python train.py --n_head=2 --n_kv_head=2 --norm_place="pre" --rope_base=10000.0 --attn_scale=0.0884 --parallel_block=false --optimizer="muon" --seq_len=384 --doc_mask=true --dataset="wikipedia_en"
Each number is 128 + 32 x the weight over the matrix's rms, rounded and kept within 0 to 255. Layers, rows and columns count from 0.

# layer 12 MLP down (transposed), 704x256, rms 0.0625, rows 197-231, columns 64-127
[[127 167 141 164  80  99 158 121 129 132  98 158 101  86 130  93 154  81 134 124 131 105 123  85 155 125 176 146 113  36 127 130 145 153  93  99  67 134 137  85 118 169 121 180 114  98 120 141 187 115 113 185 136 138  97  94  74 159 106 162  99 145 183 125]
 [174  67 123 159 158 138  96  93 132 138 152 140 152  87 135 151 143 162 161 107  75 189 204 151 125 170 112 126 165 144 137 167 162 124 156 136 148 106 104 115 151  74  86 134 118 186 126 124 180 117 148 118 121 156 147 125 130  95 109 111  98 119 126 116]
 [121 227 174  81 143 116 119 100 113 151 121 170  76 144 127 121  79 146 129 117 120 124 144 134 115 132 192 122  75 140 115 161 133  96 151  96 121  56 107 175  45 147 151 151 121 144 133 125 203 110 172 113 124 143 172 149 123 130 117 115 158 113 127 133]
 [103 167  54 106 111 100  96 118 126 109 120  90   3 173  79 150 119 117 135 125 171  63  75 121 134 172  24 106 142 116 137  97 171 143 133 106 165 157  98 103 141  96 122 119 102 109 143  67 171 145 110  71 168  99  50 130 167  61 136 132 113 207 127  73]
 [163 174 116  83 112 135 121 155 119  95 107 104 136 127  88 155  73 170 196  99 154  80 105 156 155  55 117 119 113 161 123 112 156 101 147 156 107 109 118  98  93  94 104 113  92 110 113 110 148 139 128 133 121 106 155 140 102 155 194 110 126 128 135  92]
 [ 72 133 113 139 156 105 139 104 146 132 133 111 133 119 127 105 136  64 101 144  27 141 168  74 132 108 153 131  97 201 137 160  89 145 105  90 109 164 128 159 150 143 129 128 174 102 160 127 114 111 156 161 129  76 109 109 117 139 126 124  56  94  86 171]
 [165 185  66  96 115 122 151 170 133 116  83  81 144 189 123 132 114 109 136 121 133 172 120 150  63 142  84 162  91 123 153  99 121 110 171 124 154 182 109 160 183 109 175 169 137 150 164 103 185  85 140  92 154 166 160 163 147 105 101 178 147 124 108 104]
 [136 160 146 174 168 121  73 149 169 118  98 147 106 168 187  80 135 141 120 119  79 107 191 131 127 148 144 108 101  97  89  95 146  96 140 115 155 181  59 129  97 134  97 135 109 101 136 131 135 218 142 138 130 178 117 144 163 115 139  89 219  67  99 165]
 [174 109  94 135 121 136 121 130 106 140 119 161 136 144 162 156 101  93 120 143 146 131 174 174  91 121 130 130 106 156 160 176 139 162 158  49 123  96 178 162 188  82  87  92 121 107 111  81 144 125  73 161 121 116 154 163 155 144 157 164 132 125 123 103]
 [110 124 116 101 131 161 126 102 140  73 171 212 130 123 119 157 134  98 150 106 105 138 168 238 143 140 154 153 148 113 206 117 113 129  97 117 164 135 172 112  99 112 126 149 166  98 176 202 142 124  64 127 201 132 138 166 137  54  73 101 189 147 155 134]
 [134 157 123  75 132 135 102 133 163 172 116  96 148 122 134 140  60 127 210 155 140  61 118 152 103 119 172 108 184 138 117 145  98 146 134 152  86 134 157 104 127 129 111 109 125 192 166 121 106 154  95 160 120 109 111  89 167 138  89 120 138 110 130  81]
 [149 118 128 162 111 141 135 105 117 101 103 121 100 105 176 158 138 183 150 174 150 136 102 169 153 132  97 141 121 143 167  95 203 149 126 169 132 156 135 144 142 120  80 126 109 112 108 117 168 125 160 120 135 126 183  40 102 127 153 165 131 106 167 151]
 [160 117  93 160 169 124 109 211 113  87 190 131  94 152 145 139 170 118 123 153 179 125 147 117 186 160 126 119 141  94 114 128 116 156 107  88  48 113 105 111 160 114 124 106 167 135 126 116 165  92  80 126 121 157 130 136 157 131 126 129 182 140 124 152]
 [179 107 134 148  94 114 147  82 105 176 180 117  62  99 126 136 108 161 126 176  99 146 127 114 148 149 121 108  83 136 142 103 106 160  95 145 130 186 145 130 150 110 127 200  85 143 153 183 200 135 113 145 114 131 141 124  83  72 155 137  91 136 148 120]
 [144 175 125 147 104 101  91 169 141 170  97 150 146 130 108 150 126 169 163 123 166 122 112 114 114 113 117 148 139 102 127 126  97 128 132  85 134 149 149 102  74 131 107 110 142 158 118 204 165 137  79 141 133 114 178 103 152 129  95 107  98  90 145 132]
 [109 127 119 108 131  99 151 126 128 129 160 144  74 156 138 135 178  89  95 126 129 111  84 122 143 123 106 117 147  95 159 107 179 113 113 150 127 141 109 121 131  95 134 110 154  75 151 155  56 117 139  81  87 155 127 152 119 126 214 156 121 128 178 114]
 [ 64  82 146  94 113 204 186 130 116  98 150  40 115 152  90  90 121  99 111 138 108 156 148 102 103 132 131 127 132  98 168 136 127 169 124 104 133 129 116 131 130  87 127  90 123 101 149 134 164 145  67  96 163 152 174 101 121 207 157 120 138 106 141  75]
 [145 123 139 117  92 174 117 123 115 144 139 124 131  97 161 152 171  93 153  90 194 150 124 109 120 146 107 122 192 155 129 163  98 155  83 188 131 161 116 132  78 178  89 102 100 105 154 123 197 103 140 126 158 127 101 136  92 128  90 124  75 172 175 124]
 [124 149 118  91 184 128  47 168  93  77 122 151 127 128 141 108 105 155 153 121  89 185 122 126 143 164 110 160 100 131 147 150 155 149 213  95 110 168 121 118 125 150 137  88  82  89  89 203 109 128 141 155 144 164 129 207 113 139  92 132 155 128 124 101]
 [161 149 122 107 157 147 151 125 119 138 227 112 155 118  81 117  69 123  57 118 112 174 116 140  98  84  99 167 147  80 152 110 169 135 140 116 136 134 154 147 140 110 144 157 172 180 171 150 159  77 102  64 124 151 143 127 114 117 147 127  94 145 127 184]
 [ 83 167 102 126 131 129 169 126 121 133  86  91 133 152 154 111 149 126 148  93 223 186 180 133 106 165 113  96 137 151 147 174 117  73 162 117 128 131 122  92 174 108 132 197 128 107  43 122 150 119 154 160  94 179 102 151  79 121 150 161 105  95 120 102]
 [ 99 149 126 142 115 153 128 179 138 139  98 106 131 211 148 130 119  96 171 104 110 123 167 172 101 103  96 131 109 118 114  49  91 124 159 157 120  78 130 156 118  97 106  94 135 149 121 138 141 151 157  96 140 161 124 121 121 124 138 122 151 128  91 181]
 [137 158 125 125 137 104 101 195 140 149 151  82 130 131 170 101 139  73 153 128 144 100 106 180 115 138 121 161 110 115 128  63 156 140 169 150 146 102 130 133 107 110  91 128  95  93 174  95 144 132 112 185 137 187 149 130 124 173 125 152 131 156 115 155]
 [158  84 149 154 135 117 174  87 115 160  30 186 129 113 146 154 202 140 163 111 121 131 109 135 141 111 112  91 152  62 147 165 147 135  61  78 147 103 142  97 112 131 127 143 104 107 115 137 186 149 166 122 119 177 131 168 127 188  71 171 118 159 115  97]
 [ 79 173 129  75 160 107  91 152 145  66 127 106  65 101 118 158 102 154 113 149 149 164 130 162 128 116 129 161 189 213  81 151 168 131 129  99 119  88 131  59 151 136 108 150 160 121 114 187 135 131 128 186 109 135 105 147 155 125 126 112 112 109 128  83]
 [ 85 143 212 133 101 152 126 125 115 116  52 165 138 164 178 128  89 101  95 112 119  96 129 134  64 165 131 123 132 121 148 109 142 126 155  83 163 145 113 100  85 111 139  81 157 100 144 116 137 124 113 163 105 146 117 160 161 121 109 207  82 172 135 123]
 [116 125 153  75 127 138 148 142 132 147 149 111 135 113 114 143 132 172 146 118 129 126 236 141 103 151  79 137 142 134  85 152 151 149 100 171 147 117 134 104 116 190 147  97 156 107 194 129 188 112 156 177 117 153 105 100 179 118 111 182  98 163 125 115]
 [127 114  90 158 142 108 129  78 173 128 173 126 108 101 110 154  73 120 159 105  83 122 144 122 130 125 125 169 131 101 127 108 124 118 200 143 120 121 132  89  78 140 167 112 119 110 126 114 105 122 177 143 184  94 149  91 189 105 133 131 159 122 116 132]
 [156 124  58  88  83 118 131 131 184 130  76 125 118 173 146 119 163 120 193 146 127 158 158 204 141  78  91 141 143 112 127 162 128 104  86 134 165  82  92 110 120 152 138 147 136 142 118 170 165 164  87 120 133 164 152  85 100 124 103 168  86 152 115 137]
 [150  85 103 140 158 176 107  80 182 133 102 163 118  71 146 152 154  97 126 154 116 105 138  96 155 132  78 206 152 120  87 125 141 141 105 148 125  51 119 139  89 192  61 121  98  49 131 112 148 143 113  96 162 126 149 178 142 141 218 109 147 145 147 143]
 [132  99 182 189 100 113 116 106 133 141 109 140 139 115 132 175  76 152 183  50 133  91 180 123 146 105  89 136 102 113 136 134 117 143 159 111 140  71 127 129  83 124 184 102 145 127  86  99 155 107 165 178 137  62 136  97  91 157  65  91 200 125 172 113]
 [140 155 123 122 172 130 118 116 122  76 130 163  68  97 111 189 115  92 125 113  78 108 170 134  90 181 163 158 161 130 138 115 216  97 113  91 149 125 113 115  68 139 107  66 134 117 128 113 115 145 189  79 126  97  93 130 129 145 145 152 130 137 131 111]
 [154  76  93  80 201 143  70 138 153  88 149 136 132  59 189 131 119 130 162 171  60 140 160 114 140  98 110 109 154 118 139 118  81 125  59 155 207 151 169  85 149 113 158 112  77 105 158 128 104 147 100 104  75 125 152 153 100 118 178 170 195 161 129 117]
 [139 131 129 121 139  97 110 139 128 147 189 144 141  84 121 134 103 182 128 183 139 149 124  91 103 170  91 140 122 134 164 135  76 143 109 150 153  63 125 137 117 128 112 161 128 147 156 190 126  97 130 104 135 124 132  74  69  85 117 108  70  94 153 150]
 [ 77 140 160 159 152 120  78 119  80 172 131 160  91 135 139 118 113 158 121 106  42 144 103 113 153  94 131 167 181 116 158 138 109 138  94 195  76 135  83 155 179 173 129 133 122 120 173 132  85  81 100 180 188 150 149 145 108 167 148 110 145 163 178 125]]
# layer 12 MLP gate, 704x256, rms 0.175, rows 198-232, columns 64-127
[[141 137 153 108  85 151 125 130 147 146 105 123 119  74  88 117  91  98  55 168 177 132  95 148 124 156 161 101 106  60 107 129 135 155 122 133 127 144 106 121 125 169 153 143 134 203  68 145 141 146 157 103 104 122 121 139 110  70  86  68 111  74 105 128]
 [ 78 127 126 106 137 210 114 116 146 125 160 135  92 174  99 116 115 108 154 150 128 103 133 123  65 117 159 194 124  76 124 172 101 150 110 144 164 168 126 120  65 155  92 166 119 203 118 143 122 163  95  51 108  99 180  98 128 160 105  83 139 177 144 164]
 [142 150 103 110 107 241 134  56 153  79  87 152 111 106 144 133 114 157 146 128 142 126 108 114 108 172  67  38 160 169 167 128 122 124 149  60  93  33 131 152 148 141 159 130 129 140  55 132  97 137  70 117  88  74 129 132 121  34 116 121 147  93 202 167]
 [ 78 141 146 142 178 165 149 107 138 145 127 150  80 138 160 152 125 130 109 118 152  99  99 133 144 143  81 137 140 103  66 153  92 174 159 110 130  68 205 182  92  66 145 112 151 124 140 125  97 116 107 108 119 157 162 140 135 141 101  98 123  82  89 136]
 [ 66 100 109 120 138 139 118 141 138  95 104  92 134 116 175  87 115 127 123 104 130 132  92  98 105 146 103 114 117 121 139 116 160 125  98 149 143 127 137 133 150 115 142 128 142  89 168  86 178 140  76  78 106 156 106 139 126 154 168 121 158 150  76 157]
 [161 194 116 168 190 146 170 210 136 152 128 128  35  89  89 100 128 183 116 118 142  90 108 131 108 180 123 144 123 121  73 155 118 138 150  44 171 108 173 149 111  41 176  91 140 128 183  52 173 120  82 195 198 146 151 116 127  99 164 140  44 124 164 124]
 [175  82 107  80 125  77 160  99 122  78 103 122 140 122 123 121 162 173 143 106 184 120 120 163 132 116 137  85 171  88  96 139  78 190 204  95 153 178 166 124 112  63 114 114 126  64 137 118  55  84 122 183 133 100 141 131 132 127  97 152 138  82  74 128]
 [113 130  89  92 136 162 128 142 135  73  71 162 109 131 153 118 130 118 128  96 136 113 120 138 142  78 170 206 107 114 146  93 137 110 172  92 151 121 136 165 135 161 132  91 116 168 127 101 124  98 129 105 155 111 154 145 112  70 132 106 145 109 160 114]
 [190  77 141  89  83 162 112 109 131  95 163 116 162 145 151  99  62  94 119 134 135 100 110  96  77 172  92 116 148 123 136 138 120 102 165 160 172  71 153 115 102  84  84  73 183  40 108 113  62  82 122 144  94  87 128 140 103 145 144 108 137 155  95 149]
 [127  71 116 155 129 108 173 117 102 152 179 111 123 125 181 160 122 165  91 156 140 165 163 164  98 133 110 127  77 131  90 151 121 131 165 105 145 147 110  95 162  49  90  64 144  34 142 115 142 189 106 115 159 122 120 103 113 118 155 107 123 135 123 129]
 [118 169 157 132 192 133 167 172 101 135 122  79  90 145 182 146 167 113 119 124 133 118  60 145 129 181 117 120 116  60 100 127  85 154 109 119 128 108  68 117 136 124 116 185  99 143 136 133 110 131 144 112 117 133  78 130 120  98 158 150 129  85 114  69]
 [113 152 161  92  97 139 138 142 102 112 165 141 117 125 183  79 130 125 159 131 111  98  91 247  97 167 122 124 121 126 145 179  87 176 162 152 115 141 158 103 130 139 124  69 162 147 147 199 121  97 145 121 114 204 206 167 151 147 135  97 119 129  48 129]
 [131 147 132 107 127 152 123 134 179 115  85 147 127  92  80  91 149 121 176 110 132 202 186 139 125 160  98 101 111 100 134  88  83 143  73 150 108 116 130 148 140 150 138 111 152 201  80 112  87 149 137 149  98 139  96 159 103 163 119 101 165 121 105 129]
 [154 142 156 149 129 135 127 138 111 133  90 140 172 125  96 178 121  95 134  61 122 102  78 106 146 156 187 150 160  84 108 151 113 137 140 135 168 122 132 140 177  94 145 130 130 115 104 170 151 134 157 153 131 118 132  94 112 122 160 128  90 152  95 160]
 [ 91 147 153  86 136  84 122 169 172 111 138 110  90 194 147 129 143 109  60 110 130  72 139 162 129 141 122 102 117  67  93 166 135 105 122 109 105 137  89  96 134  91 163  87 106 135 156 166 155 117 158 176  98 145 133 145 141 141 106 118 119  96 133 125]
 [119  66 188 127 134  86 149 108 194  41  91  70 184  92 114 153 140 135 127  96 124 135 107 136  92  96  70  87 103 140 142 104 142 141 108 137 136 145  75 176 152 105 172  96 143 140 123  73 119  31 107  96  73 154 182 115 114 134 109 165 138 150 193 139]
 [158  81 122 114 121 177 142 153 105 152  82 168 120 163 132 151 147 150 139 129 107 203 149 103 128 131  35 118 129  94 134 129 173 123 143 104 150 120 127 146 116 174 133 116 174  89 110 136 124  60  69 178 131  95 161 104 154 133 168 121 109 197 169 119]
 [131 140 165 121 124 134  99 149 152  89 141  84 145 155 123 167  99 165 158 115  80 104 118 124 118 113 121  84  74 166 157 114 147 210 115 146 175 133 104 175 138  93 157 122 145 139  78 103 149  95  82 166 192  86 114 170 115 110 162 123 138  96 129  81]
 [103  51  91 102 125 137 125 109  73  90  86 110 129 129 149 121 155 141 107 125 166 111 119  88  96 120 142 154  35 134 113 157 125  98  99 123 115 113 133 162 180 107 191 154 118 158 163 141  78 169 128 121 114 110 118 140 134 130 133 122 135 114 120 174]
 [178 178  94  67 110 105 185 154 138 152 148 122 161 154 111 101 105 133 105 125  72  89  90 102 190 150 133  84  71 119 183 140 117 131 165 147 158 140 131 169  76 152 130 104  87 160 133 178 150 171 129 172 124  87 242 154 141 163 124 120 149 168 172 145]
 [ 80  50 139 183 135 177 158  77  85 110 145 110 153 160 173 173  92 190 179 116 157 129 163 136  62 128 135 139 121 114 141 154 138  82 122  67 173 108 154 128  91 118 122 152 180  92 143  94 117 140  79 126 125  84 182 115 121 122 126 120 126 119  71 119]
 [127 103 179 125 151 121 127 112 119 123 127 200 108 173 185 174 160 117  66 132 123 139  73 181 173 136 140 121 215 133 134 161 133 143 156  67 184 157 149  94  84 130 139 152 149 120 166 113 125 160 147  51 182 135  99 114 150 108  92 116 143  65 133 114]
 [151 152 150 193 154 140 161 101 129 138 158 183 122 112 171 110 172 100 164  85 207  87  58 165 102 132  98 128 102 159 152  78 138 198 186 135 123 109 121 153  91 106 162 124 178 153 176 119 132 103  88  66 140 144 164  92 147 135 160 107  94  94 133 140]
 [155 118 132 178 120 194  88 126 135 193 191 120 159 146 108 146 180 141  75 119 119  68 140  99 104 159  93 104 163  80 128  98 121 158 121 136 136 171 138 148 119 171 100  97 149 190 196 132  98 137 129 119  89 142 150 113 157 132 132 108 106 154 137  99]
 [ 94  99 131 166 172 101 128 163 150  48 167 145 125  61  99 149 158 172 109 130 114 146 103 165 139 163  62 121 132 113 110  87 126 146 190  99 126 158 121 179 132 159  88 150 115 104 165 139 131 146 172 138 174 161 108 198 131 149 142  70 146  92 113 162]
 [159 163  95 121 110 164 123 127 119 147 139 124  86 169 129  81 105 137 103 172 111 141 133 138 147 152 105  94 134 109 187 162 138 123  94 141  93 158 177  78 102 112 104 164 118 105 186 126  89 168 126  98  71 117 187  91 125 101 117 176 101 186 139 149]
 [181 139 159 111  45 128 149 131 143 136 116 108 115 101 206  72 113 118 146  98 163 126 156 146 123 106 147 106  62 111  84 151  93  70 108 105 112  90 124  73  91 170 103 153 140 115 188 138 119 144 113 121 143 125 100 212 166 131 131  76 118 165 174  89]
 [126 154 129 135 163 102  81  54 100 133 170 136 131 117 154 188 135 143 127 173  79 118 144 156 142 152 112 146 147  84  93 120 103 128 135  71 184  88 144 110 111 140 154 141  96 137 191 149 113 177  84  99  43 136 125  87 213  92 153 159 164 110 110  83]
 [108 136 143 116 111  73  92 166 142 140  84 127 144 105 117 124 184 148 105 125 154 157 161 129 128 189 134 110 166 112  76 119  98 116 144  89  94  57 141  69 148 193 142 161 107  68  81 127  83  71 104 179 125 108 127 132 107 143 118 140 123 144 148 197]
 [195 113 162 104 119  48 174 141  98 137 136 168 180 174 153 173 112 130 161  64 116  98 101 110 162  98 140 147 142  54 119 158  56 129 126  97  88  82 120 136 108 169 111  45 103 119 114 160 164 115 121 141 116 142 103 102 116 198  80 151 173 124 142 149]
 [164 101 134 160 127 110  90 125  84 120  39 113 145 176 149 140 105  72 146 105 119 140 142 122 161 149  61 152 136  95 177 139 120 108 154 105 126 119 170 156 159 104  98 101 197 136 135 143 140 178  62 127 123 139 143 118  59 121 193 174 166 142 147 159]
 [141 117 115 154 165 142 119 152 134  77 176 139 186 103 111  87  95 107 134  99 114 159 159 129 195 102 148 165 118 134 154 137  76 156 119  72 162  68 105 153 129  96  86  85 130 106 159  65 121 129  57 122 129  92 184 194 119 111 214 116  74 108  93  89]
 [176  96  66 110 141 149 127 130 147 119 162 158 130  98 153 125 173  74 177 101 132 116 116  99 140 150 191 110 157 138  40 127 174  51 102 117  85 169 119 163 162 178 111 134 106 140 150 161 132 153 144 123 150 134  91  82 128  84 134 147 120 150  98 146]
 [146  68 152 107 143 172 134 125  86 120  59 101  79 123 147 154 141 136 101 100 179  78  88 178 123 127 127 127  88  62  80 138 146 103 162 141 182 193 137 121 108 151  60 113 155 102  64 143 160 118 149 149 138 119 116 132 150 109 115 122 110 116  54 142]
 [159 185 167  93 243 113  92  83 159  78  84 149 109 201 102 192 160 164  91 157 107 134 184  99 151 129 138 101  79 113 141 147 118 126  80 102 121 143 173 156 139 133 114 121 109 106 173  97 149  96 181 130 163 137 145  63 201 124  72 134  81 173  92 125]]
# layer 12 MLP up, 704x256, rms 0.181, rows 198-232, columns 64-127
[[146 153  99 156 117 177 116 150 117 144 122 141 158 113  91 146 118  83 114 146 147 168 103 106 195  92 192 149 118 126  97  82 108  92 165 136 178 117 165 172 142 154 128 114  90  66 124  89 161 117 155  93 138 171  91 126  78 181 108 112 138 196 172 195]
 [140  95  77 148 137 121 154 114 133  88 101 160 128  72 103  48 112 116  69  79 134 165 143 119 172  85 163 111 158 155 161 198 154 157 196 135 154 147 126 123  72 110 134 119 104  74 134 167 106 112 105 128 130 160 149 172  88 107 123 157  93  89 124 115]
 [ 92 175 168 119 133 133 160 126 132 123  65 136 158 136  98 150 161 171 146 135  60  81 180  58 111 129  97 126 129 164 145 140 122 143  99 112  52  81 116 156 142 156 110  94 143  72  79 118 130 159 143 167  96 124  89 122  93  82 102 156 116 114 143 211]
 [102 123  98 136 115  79 135 151 126  88 104  74 221 149 142 127 117 146 142  81  91 131 137 150 150 100 159 121 128 128 134 126 167  68 142  93 117 161 114  86 160 121  76 134  72 105 157 100 176 162 147 128 130 105  98 110 112  97 114 118 113 197 118 160]
 [102 160 125 115 121  96 113 122 126 129 140 152 124 191  88 147 229 139 120 122  44 121 124 123 172 116 149 110 109 153 205 124 154 132  73 139 109  89 120 134  70 129 108 156 188 112  88 146 112 133 101 135 127 116  55 115 131 234  90  61 111 186 104 204]
 [138  71 180 116 138 124 123  83 139 149 150 107 184 131 172 140 160 182 144 122 151  96  81 107 115  91  51  68 114 142 134 138 131 134 138 168 117  76 100 149 116  88 121  81 106 101  44 145 127 115 123 151 135 143  72 143 132 114  55  88 122 135  54 131]
 [102 148 113 113 115 110 112 151 104  97 146  60 164 120 133 130 137 114 151 153 137 119 103 165 133 140 130 199 143 133 134 139 186 171 147 138 100 123 140  49 135 154 159 129 131  99 117 158 163 136  83 136 126  83 154 200 120 124  82 212 138  66 121 173]
 [125 147 111  72 100 109 142 129 123 136 135 108 175 105  92 171 180 152 118 129 123 100  92 115 176 127 123 123 165 133  58  95  63 105 161 115 112 146  97 128 141 165 185 119 101 122 113 156 147 112 126 141 155 164  98 136 112  62 120 134  91 150 127 192]
 [122 107 133 128 196  73 121  90 103 187 127  94 110  82 157 167 147 101 156  89 162 122 135 132 156  93 127 171 137 152 148 123 174  75 127  97  98 133 191 151 140  84 150 100 129 132 127 209 147  90  51 100 131 184 123 172 189 120 172 104 113 174 149 156]
 [172 116 122 144 139 166 142  87 114 139  99 116 103 133 133 111 114  80 103 116 140  93 101  82 188  75 102 169 137 101 127  78 109 156 137 129 119  94 179 127 105 122  75 118 153 122 129 128 160 124 143  87 115 166  89 133 159 172 120 176 132 129  98 157]
 [131  92 118 143 131 150 151 112 115 124 142 179 135 134 111 104  51 183 128 144 138 125 150 157 121 150 120  97 105 191 105 182 143 138 157 178 104 123 163 115 116 112 164 118 145 117  72  59 108 114 110 112 118 153 103 127  85 113 133 127 141 126 159 119]
 [148 123  99 113 136 170 211  73  98 108 135 117 129  70 150  90  85 100 141 158 124  99 171  76 146 111 114 155 107 128 161 134 106 160  79 101  85 138 186 123 135 110  77  74 107 134 100 119 183 169 105  75  76 137 151 162 107 133  89 186 165 162 123 138]
 [119 142 146 174 151 124  96  94 100  96  78  94  93 158 164 106 157 128 124 172 157  84 141 106 185 108  88 166 131 135 148  83  94 135 114 155 170 144 109  84 158  79 100 117 134 123 122 140 144 106 185  74 204 176 118  97 114  97  73 106 167  97  66  81]
 [102 122  93 177 166 109 105 140 121 171 143 163  88 126 111 127 158 119 148 118  90 103 153 155 129  94  80 174  82 129 105 131 126  67 160 131 147 142 120 188 129 150 124 114  88 159 162 121 136 175  80 154 144 107 168 100 114  98 156 126 160 150 123  93]
 [111  83 195 117 159 177 105 155 173 152 149 109 151 132 152 113 134 139 127 127 146 169 139 204 100 139 106 104 168 154 169 140 137 157 136  73 162 145 124  82  97  99 141 156 160 180 136  81 255 120 132 167 145 146 126 158 141 150 112 125 118 114  87 104]
 [177 115 179 156 144 154 128  87 111  92  63  84  85 116 136 124 144 163  93 113 167  91 102 109 144 141  79 115 184 111 172  93 111 115 115 143 148 184  93  87 129 170 155 127 120  87 123 111  35  93 153  77  77 166  96 135 160 135 126 123 118 107 138 165]
 [105 126 123 160 149 133 126  71 150 117 128  90  66 130 103 148 186  69 133 144 103  78 153 137 147 137 171 129 149 117  78 154 148  94 119  90 127 186 151  99 129  73 169 160  59 104 131 111 153  69 122  65  75 112 111 186  97  86 180 182 122 228  57 135]
 [ 92  81 145 148 140 101 145 113 103 132 118 153 149 107 133 176  63 167 146 118 135 134 122 145 143 121 148 128 153 155 167 138 168 128 147  62 138 208 149 122 132 153 164 136 148 119 179 156 174 127 127 123 139 147 102 116 135 108 168 182 138 168 115 125]
 [154 121 101 156 146 126 117 114 105 116 172 115  67 123  78 116 128 130 113 124 191 139  81 106 142  86 125 123 141 158 139 118 152 138  93 122 178 157 109 116 119  87 115 122 119 197 144 164 154 119 113 112 108 127 184 177  76 105  67 161  87  91 116 196]
 [103 144  92 142 148 154 120 177 143 188 122 127 109 142 103 127 118 202 123 120 141 143 170 146 169 189 110 172 134 129 169 130 147 110  62  41  87 183 140 142 127 155 110  80 136  73 146 166 125 181 163  74 108 167 143 152 126 129 140 127 117 102 112 161]
 [167 173 160 112 155 140 107 135  92 138 111 149  89 137 162 132 143 125 101 179  72 116 135 119 111 133 105 122 157 157 121 133 140 158 134 179  98  97 129 115 142 119 148  93  76 148 120 117  97 128 119 188 129 128 155  72 134 121 123 109 108 119 157 139]
 [ 83 128 177 147 188 139 133 160  56 184  78 117 106 129 108 156 120  71  90 110 126  82 153 184 186 163  76 103 112 109 187 124 143 147 108  96 167  52 166  93  92 102 219 162 115 117 145  98 145  83  66 111 142 102 114 150  74 153 101 154 151  99 100  96]
 [104 172  99 151 122 138 136  83 132 145 153  90 166 130 109  65 176  58 139 101 140 109 103 137 104 185 104  87 104 112 111 156 127 104 141 157  94  95  88 180 142 179  88 118 128 128 199 129 132 104  68 118 156 112 171 142 124 127 115  44  98 117 165 156]
 [145 139 105 160 129 158  96  99 148 130 109 117 172 126  89 170 103 208 169  79 183 166 131 163 143  45 120 159 131 134 158 108 116 198 175 137  91 124  67 205 111 153 162  99  74 180 164  84 124  92 113 159  98 121 111 137 120 183 194 117 116 163 151 130]
 [102 141 104 144 114 151 146 148 112 177  80 163 221 148  73 154 133 127  99  31 148 127 133 125 131 139 135 108 104 111  97 138 110 181 147 100 140 136 131 151 147 161 192 134 122 108  97 173 132 121 176 147  68  66 121 121  89 188 164 186 167 186 128 102]
 [128 103 172 136 131 176  77 150  58 143  66 133 159 105 123 176 142 110 113 136 165 112 114  86 211 122 114 135  73 117 109  69 125 129 162 116 145  96 120 120 170 119 170 170 125 128 139 115 152 120 135 118 114 221 176 100  86 113 189  90 118 128  93 130]
 [108 120 136 132 153 148 143 108 129 112 133 143 117 183 137 102 122 167 172 163 119 126 119 153 108 139  81 130 137 111  96 136 181 127 171 117 176 151  53 163 147 137 123 114 123 161 156  85 109 109 118 146 115 159  95 148  66 135 149 135 126 130  84 151]
 [139 107  53 146 122 134  94 142 150  95  87 120 116 151 103  73 134 107 125 117 161 120 135 162 173 133 119 142 128 165  91 106 138 128 131 114 124 116 174  93 172 118 150 125 199 106 133 166 139 153 143  52  72  95 111 117  47 123  45 158 138  95 128  90]
 [106 144  79  61  88 150 135 133 115  94 162 120 145 133  51 100  88 148 130 123  64 114 127 114 105 124 132 120 101 149 125 133 103 167 130 103 116 106 120 129 132 146 111 135 135 159 122 163 139 149 110 125  82 164  85 125 100 112 136 177 148  90  88 117]
 [129  96 130  94 116 110  79 149 126 111 116  76 127  96 180 131 188 118 142 141 120  70 132 133 159 154  77 138 113 164 135 167 142 114  91 161 139 105 121  95 132 158 107 185 116 103  89  98 128 152  80  96  78  49 163 162 188 146 139 104 156 135  84 113]
 [161 106  96 169  81 137 128 116 145 136 109 163  83 108 164 146 190 133  87  86 165  64  47 134 106  98  50 147 123 141 127 110  48 169 117 138 118  70  99 146 127 137 127 148 137 128  80 162  58 108 122 137 122 103 102 116 157  60 144 142 136 113  82 128]
 [ 80 105  75 129 127 120 114  92  91 139 188 128  94 112 105 116 127 130 122 171 113  93 115  80 165 151 116 150 117 161 109 144 158 141 136  91 182  64  96  78  72 107  80 108 123 193 147 158 161 113 180  68 111 158 210 159  55  89 156 111 139 159 112 141]
 [128 152 168 110 148 109 136 100 142  82 121 129 154 141 134  94 121 109 123 171 132 115 122 135  93 110 154 136 132 113 130 114 101 179 113  97 170 109 167 108 108  63 130 146 108  67 145 115 146 122 138 142 160  88  84 149 113 156 125 122 136 104 146 123]
 [134 111 103 185 191 105 120 145 144 123 114  77 205 177 145 148 130  73 167 147 130 109 163 119 117  82  58 173 160 138 162 131 154 165 142  72 111 121 122 165  69 148 133 202 165 186 177  92 150  85 145 178 147 159 140 177 131 100  67 147  99 151  93  72]
 [159 104 104  48 167 158 131 106 148 142 156  99 131 119  85 104 158 185 126 157  90 108 165 133 126 134 172  76  79 177 143 152 118 120  97  70 101 103 205  58  77 209  84 126 148 141 167 100 140 134 126 146 181 120 133  92 120 165  97 167 116 105 130 171]]